Weights of a small GPT-style language model, trained from scratch on English Wikipedia.
Size: width 160, 2 heads of 64, MLP 448 SwiGLU, 15.4M parameters.
Training: a variant of Muon for these matrices, 154M tokens, 4284 steps.
Each number is 128 + 24 x the weight over its row's rms, rounded and kept within 0 to 255. Layers, rows and columns count from 0. Numbers have three digits each. The size before them is the row's rms in percent of the matrix's.

# layer 3 MLP up, 448x160, rms 0.324, rows 132-158, columns 0-79
113:101130156139130164151121132100142132129093100168186110151155167165157121072119145136132105121148169122108106105150098102114151143160101099120138130129114111140115120170116106121114121119130130157133099100173115137161110113158109085110140116
115:139102163091182138103133128107144142120090136124125116083137117109114125122131122137151134118099103110101134159130087129106113127125163146064090089162150089105162134145093092130140146088114130119148147128132107133124129164145128125118111153
094:169148099121104126144129125141154123130164097122097118131130152136141095100146118117124125137162134170074135109141137144121168118134183139096099126132155190139153075116161153114135151103145119119114201141140131159095124123078137127088127085
090:169096108108093128122147115140134102124134122113143113135155057142090105090120123149147133158138147158146135125078134108138112149120085133129115130166117090119098061109090184137132131092116151127167154123151148124124104148122149124132116196
078:144154108186109106137135116157082125060148111139118125066119144087181119127126138122143147146103133105102127114131079111127134088144154132120140127127123140122084151099127103114124129125104176151093128131119132121114149092121149082150166118
106:124108147144131165162127120111125105143120098081164130070110123109128135130132169162115099133122113128101133147102153135106111136069108087130156122095148147154126097151118118171127169117128165137140153171123147112107124111132137142089095156
110:164223105134160107152124134183180115156151149139125149155136113099114169122087117151100150162147103134134129126154073157109146143096108101157098143161098099122131146142159160118086118120143100126140105119141127142136095092120135150146140104
090:112152104144104100110132119115122131107125134137080129136099144147074103115156123108162125118098107119117136162155056159141135108140096104150105114114134133114146133130127176096122157160116122117123104093158131125135099090149163109083144087
104:135105103178139102146149154131089122113134125102134084154154137133138113086161115124111095137132154137144116170120137087123115135118120144134110113142113144178103116178107171165104143147127132105082091131141102135171109163148115074129083130
112:195092125154117110158092143172113179161153141172120115106124130144117122120162128133118157135135104137119102138120149160152147117144134112083137146119095148159126149159096130097078150135128135147101117131136137091119139121122177130174104108
094:143154131161139080093144161098119114168135114085103113110126130120125151133140142139110128099101156118144142148115106122133154156145111139166126148096134142154088093188077129153122172124130136159099114133107120101181136084140177130173091138
089:086125136132142121115115160118149133142124162113126125104123165106091147159092120122154079101113090116099120144121122148162146170156116177071185163120147121127132133130157152115133177176121148108136132098126124116123138056100101157136114108
099:113122130147141137117106188125160182164090129089112096159127160140134134130098112123128128139126100152134112176118128140128113090064131137138136072106124111119121109113084114154134102078086107126111148118130083125097165139130155124143132119
081:117091126128116112083158129158136143119084143096141091110093077122132168123164123134092148088134097145093149143127114091080128140129122137151157158111173144139129111181165114092093122126144133132115108130116148089143156145104108143095141127
093:128088159139162092124105114123136156060160077144135160113121128095106108153117147118156147160129103147116172151152152107163151088141148110132096120116131105134105131120158191121088113170131131126148123133131137170119126147110136111122119100
104:154103144157142110095114157152146105107129132134143091151115104173131125086098095144148108098119133171128102159141094129095114114123122169142103101062141135083134151148138154123134150160155166108102166135114109101115110107150101177118110143
091:132121109143136124131107125130120137117150160136126131123131145114132125136119127119114065139138144157165170153115097115119089104130133130103080123147106129109160146117116188092103172128132115118128133112098132129153131118143122100135120141
095:089167139115149128107105107157111123119114105185108090136132107140112114124107125152113104113087184156166101114123131092132113152113103090120171158119153111132098122117173126133146117160114174139138168140111136127151107159136141096103139098
095:150132136139127141136097144097155166158183150122110134155135107097148118101146111104150112129144117135102183118169161136087146187148148123132083127136157155131129109111124105085094101164128170102165101143133143139087142143121136144136113120
087:107125160128130131134117129107157126155139096139137121137128127145158158165129157145090124099068110145086113115139127112138123134090101110164162124158069106085127125147134105124156139098155131127100139145055095125095130136097117120121157069
103:141133079092106135145157112091087102132102180135079154129133093128157150076143129103116138151094153149115120071119101107160142136110116110152148133101136148115157106172155130131145131119101132152117140121134131153140138142131147085159143076
090:135132144130113146158138113101159171120128126140153196168151104137089131133077110085124183117154121127112115131165112122129165125095126166120148121186151097092128126106133163135157115116104110130146134161157127091113126180121121144138112137
102:097176137150123150102155151120131121170077124140125107146131138141107111150140133142125104127121093102131139092144145141132103120119165110116172135156165118105127136151125121127137133140078131127117103129126094146120129145056145171117076122
101:153124123087130163143131149121109096123119098116153125107109053113198130134094133125130083144146136096094093124083130163095125142121111111123090160094122129111107142145073119139131134109122137130104110152130104131087129123111157153162078146
091:127144133164130121153134126146158142089128152122105105185116116147106145155127140125124131137139085132101107183187121088071125139143105092119147135095161113162157110066110102147140100131158135156109179138124126108109138101144121138139144156
109:146120114108087114117114141152124109117131101112101087168116158136128142131137132113164153085125140081131120146123169108107162134139150143115150103114106129091084113169120121099063145143115140158083168113100073102118125139134153130096135129
111:142135099166150150142121108115148139139124070117091120150152122135172110118150122125124129152174109128145115127122120108117118139114152130116186091095121139147170116142115134182154146121152147136127096103097160141120123136136107127171141121
# layer 3 MLP down (transposed), 448x160, rms 0.553, rows 132-158, columns 0-79
116:124141176113165134132162125141068126101125128113154136095109105078143155172130111124127153111100122163105146143165156137149162118128131158108121131110145130119154138109138106104082100157161097098111136144121080116102118122107074148107126154
103:124128156167100123118150132092161138138147152169128142123098207130152170160097155150107107126155165123121120152117172128125118105133066145139148152097146123160107145138091119119110104129153136093136130138111132148100105127095159087086112135
092:144085138142124119155112110143109092145168109133148086113160128134179111135143134111130179095177118154114130129146118131083140121099122088131120094137180147117135154071117166122130158057133165070127148165159110124144079150143134097135156147
086:096142167165113164140156099161133147068134163094137095178103115132110149133115139116148140135120112132145099164095149144120152104127065140132139133102148122109122121127091155141126131128172141100129145130134113134076154112106062079123131093
088:115128164124132122138126114126110150118103109140149133076136141162134133155100124126131104118125129134125147149154119164125154089151140125148137146083128122118101155117179133117035162127128139106156113137144149122121104141161115159130143125
101:091126148128121124120131135109085103165100115153135128122114119146149110136164158140151107157108130148139113133118148108125159114121134128146057135156104143109143114112132171113104101093139133144130105152110142090191130092082108170137107137
116:114071150100128142124099105115128139107135122132108111083127151111140132142165133120203141125136147116093162142079160125118098096167127146103160110102136163152110078117109111106170124126100153107103140106091143125112146170114129123139119152
093:147180100125123132106106129171126137151114132142092145127147133133132116118138126134108103132140137150103150153135114151115145172148102110108089153111090110145129136140138139071122088119108135107179117148100160128144128115123093147172154151
101:139123132111126091109104138146082156145118117149141094102089111094116087132099126147112105154102129135139104116116150110140108122130124167154163158120130105117154162100146110089071118114126117134083081119096132155127123154130100112062118090
101:131113153124079131138120123115117113174138125156143118102139142116117106104137094125136076110139177091117135140122143130123119159085119136123093161168129125130106109066146152103171113144097131129131116096123119096092120145166124155110103185
095:104143144133142172086158110141166126111157117091094132145129144095135155111137106150103139146108146105151124145128132154145135148156115122107152123091115082124106133133106141124094110124153103177134087160126129118116122118097080141126134181
097:151123106142102088186123146125212132111099138120108111083121109167099136150160122122112106133116116146122138133120114181105101123143107177107184127126104113141136125146160123078136115150121175127126155139126138092110084119116062148109127095
096:132134134088141113154143144122122122147131135112101085158127132139162133131145114117125113151093089112150150139114118190135096140092120172106117114125154114109139168154104167110115103135147142143193152149148081143135167118123131135077120094
087:076124162124086116122093162111092167149131145133157117132130104115135129131156137168091130115129160119120158135093123133143131131134138100162147133105120117119151138112125148108127159121120126112144132095168134111167130179151124147092137090
099:090157097142156123107127112143142131145153116124161133131091112129085105129125170095138157149130112117156187142101116109129087156115135095137127161131152093132118119165144112142128143113124116159136142124095159103170130156107147108107136155
094:126122188091147112118099143121147123093099141102181150089076141136161163097115100099102154148148189130120106105128156110158095112131112130102115152111129091106127103148093090090125106129109120159127118136118147144128140138160130139139139147
095:153151152114104094211135142127148134186104117149125136145120143084105068138117095117145166108153139134068119106117105127117062121123087096113075102150091104122116132115131112124130089138140118135166142127157123144130143129133101161161155127
091:158124144146102112116132139132102109124121144135098138097099106102118117124140143123161132167122146144136116143133151097158150173114162091106176111128100141134083139096114124128139076119140136089153124134112118066151126122106145133094077136
101:105136104097110149113160148164191132164136106114104124112094111129155089124140097152136152139105138128166179175152082105166071144140138132140098128108105153132137189137158105145139144142106154127063113144132121116124095116126100102121111100
093:099090173123145128139107129118067135114145138121104164115118127113148145152149112155086121171071151148119113131119187144120102139140150167149132120129141091114124072161115103124108121136146139130129157118104113149109103135153123113101130049
102:129080114138138114126119120120177135170144090121119132119183112163092161124110111109124128066150109151108070122121154117116161156130114145128168101142105111081110127129067116115060154137121145131111106114132092134168138184113167116108146188
107:128160105145096099118127124120133137122104149151127131128109145126133103108132124110128109080130164150137110096069165149110132114146116095133147135156162135129128181121109102122164122149055154170139109133111163129101136071108092089097123139
097:137087091117114091134135169147097077145115113137136107136126172130124108116134143144114102132137146085181108107136132155095111166182095136139121135106099145083106116130122116138132134115134152159124114159169107111116153172119109103128144137
097:140114167163152115115126092141163134147172155089120084122114096163114113111059136126133120124090162125120121128124129141110162137141113098101112117157164108147140145145156171168130104165145139123131152134138161101101153087123125120109134123
090:151130170104106111110154111140115144161111166106110135129148116152145104128115172065128097146117130110103155131156083099123163132125089146105123144142169137143113133127135131128123093139127156133180132129099073162096080136114096116146118133
106:135132096157149115135113099089108095143132141127126121136126099117119105113140157176107109159118108117096108167142089135160114074108131151153106088199126112182113100110111088178125140113111138160151132109145121104144146118139128137131094115
099:108136186104074115122101124108112133106138138073162142106152114085113096139147117132116138158155117164176147178102109162155138134090125086112135176100151154123121145150156118125096146183113109131117160086102161126125185130096106147118135126
# layer 3 MLP gate, 448x160, rms 0.335, rows 133-159, columns 0-79
103:111120108150128096145179116117151149115129133082128087107140144111129121176149128128104160119125125149121163134117159102160103130124162128124161174134119131126149145096110159124116149152076144119150129156099139111148160118148154132123090086
088:151128159102162127151127113116131126089107130123133108168116160111158148099118124125103120168148136093101154131119141164166126099099127105121179088130123182165153087157131107169130105113093127116124126140135144166113144114123147129105172124
090:158146112163118134123167121180164151108163125101119079108103089139150135104118144126125150121126066135165137127096153141143128147140098083157144131124102144131101174131111119157103166169144109161184158141143127113135135135089146112146131110
083:173115119145145131099168102136119073088115135151115111095131064148110106086148149146124136160148129123118132116151130138097103121142126135123106158147111103141119158141082126130141130122143151120132090125148105133139108066113138096122131118
099:151090107155136134153088098164175120132132082129115064119108097103099167119167165135116088086093135140108106141143114098151137171158137117102116109134143108146149076103135132150102116119089122147164151120109136131091123149137089140132094134
128:150159089120106070111145155115167121130155146118144099134120147139114151127110105161114144114137161141124122117178122109142172145091137072149114162117098101088136138122136154165080136131121113115159132134141109150103149062112138117146149102
094:132123139141120118133158096100153128128132176133122140134146104136155142152139114103116123149142122138131108098107139160106136131086120119150153116139102090132151169128088059135142102092162127150123175139102128132095155135085081118118137108
106:112126122131143099089145136138067170114152094122126093126115125146164093130139149122145130139070110129114119130132156098143168131099082134139139144101142088120116141170119128165164186134127136119110127133134117109152135093092126127112107130
092:157090131136124115171139185097173123103143124087145123118118132119138143135174119119139106121112145122123124083107125192122149107154121134109117116087175119128129097169091060135123100125114093126101114122111151137160173109118154127106122139
091:140114111119190127143131153130137139107111146181112137141108107151156126076131156100100146137134105144085131139155159105140126104152168111121140159153137113125119094116099103141138120128105120131168139095135145174126183144122120089132162121
089:112102153080155109100144124126116070082157128163113099157133130163119121100166142124092146117118132120117094126099086145121076123104150142120106075153084135120114128118132091124124124126142119118134125155100127133111155131122131168085125135
097:127130150127152079112128158138144140131139110144149156084136131125090091116168158159095099134112142133151150163124138143134167134159114058103149126120116170118140116134185090141135128203169098143132154149143143142137075120066111154137128136
084:115089176111128107161123102097126100112126103129148131094110089093083088129124112148140105095126122118120133161144110122107152129174151128102175140120138106123159157151132113125148108094147162164135094117140143109108137161120120159064114118
098:153140142120143168108102151105161113154113094089118110161142131152144122181118129119137120129127162117106157107106171205155112120118125134117126118169108151144135165147139126133110124166140129138127080156093131138132123107150070151104155117
101:109160132103129110130145163142143123144106168125126080179129118119129101130158081174130140116102156186161143133147119124153150139142096157102127157117123117125098117175121105117135134123124116173123118148142119143141115079128078141127155097
091:126138119117127169110107118077105140111129112121094153066140116174141149097117135149121173131108161148108133096149177152133141124141126097171131142108141118118092138121175147127162141104132134110120109139135111122127149108115161164105120103
097:116162100169148104158131107126108113160154101140094130136105157110107128141145123095180118137121153105135131160126132176112114106113162163139157142198100129122181158141165120183160142135126101113148147124147089141092087090113116123137132133
097:161106160085108129141123098122086131131106096136076121114135124161124152131129104107123159113155149121133095104149102080170127081115107080121114166134120126103163107102072146118154119116112113123185145109144140134108148130099134092079177126
090:146130161080131170109109137127141101139157103130084113125189134128155127188119162157089086135099123130097124118113148121100120106124134161134169150137108105091179098152142075118095162082164141137096111127100115119126108097091119114105150146
100:133168079151093138135161157149147145163084164185150126119113137148136117112149139163155145126138098131125080128140108090106131102153146121167135104164154118145184162133163149069094118131135125106131159121112151124147132077134128099112096127
102:113133111142144094138102135114118099141124155144084068090134101105115114153160155132108136174142132135144156157114109107107125153143114098100123140088094153141137110096131136067119138145174135098174165143064102135167132152122134090135127141
095:117122149126074125111101157132142151137086154112152119091087132140148097105135125114152148103128115166135123114081144168116075102106081106157133078144143134141140126135160154136122120083121161178150127110131165106137091112159116089153167153
096:119156105111161159148152125110119131099131145182110089117132182162074138120163128139086173105130134139095124096148110126131120142126079112132155101147121165169118130148093123132143122092122084149101135070094171129123139152143124117132136116
093:101155144132112140111127120158154133138144132089150148108122107106133120116152109111102171115128131121157145111105178159099115149091130110171093096147140112110110134121155075133149134135119152114143104115158130136126111107088169145152122136
111:163161123125110103122153123157110116106119126098131157113109126165129100101147126102134127083100157145178162141124131101120121144082137153096115125111140070124112137137128166128107106105148151149097145078121112139155153102117183095129140116
097:108088131139169103111101140150117137084159090140137138150098121146162057150107114083098140127119133129090114114159112125129150109114144118099089125111124084146086108172119141129167112142132091157138158139112136110062102161143134172126145116
109:156120111102130098144119125177128118098104128122108134124176122089131083130113112131127127118084100143150093127100097170114153138081109142126143107124120109137106140136130114116103112131076142125115139189135143135149128203180090177126153107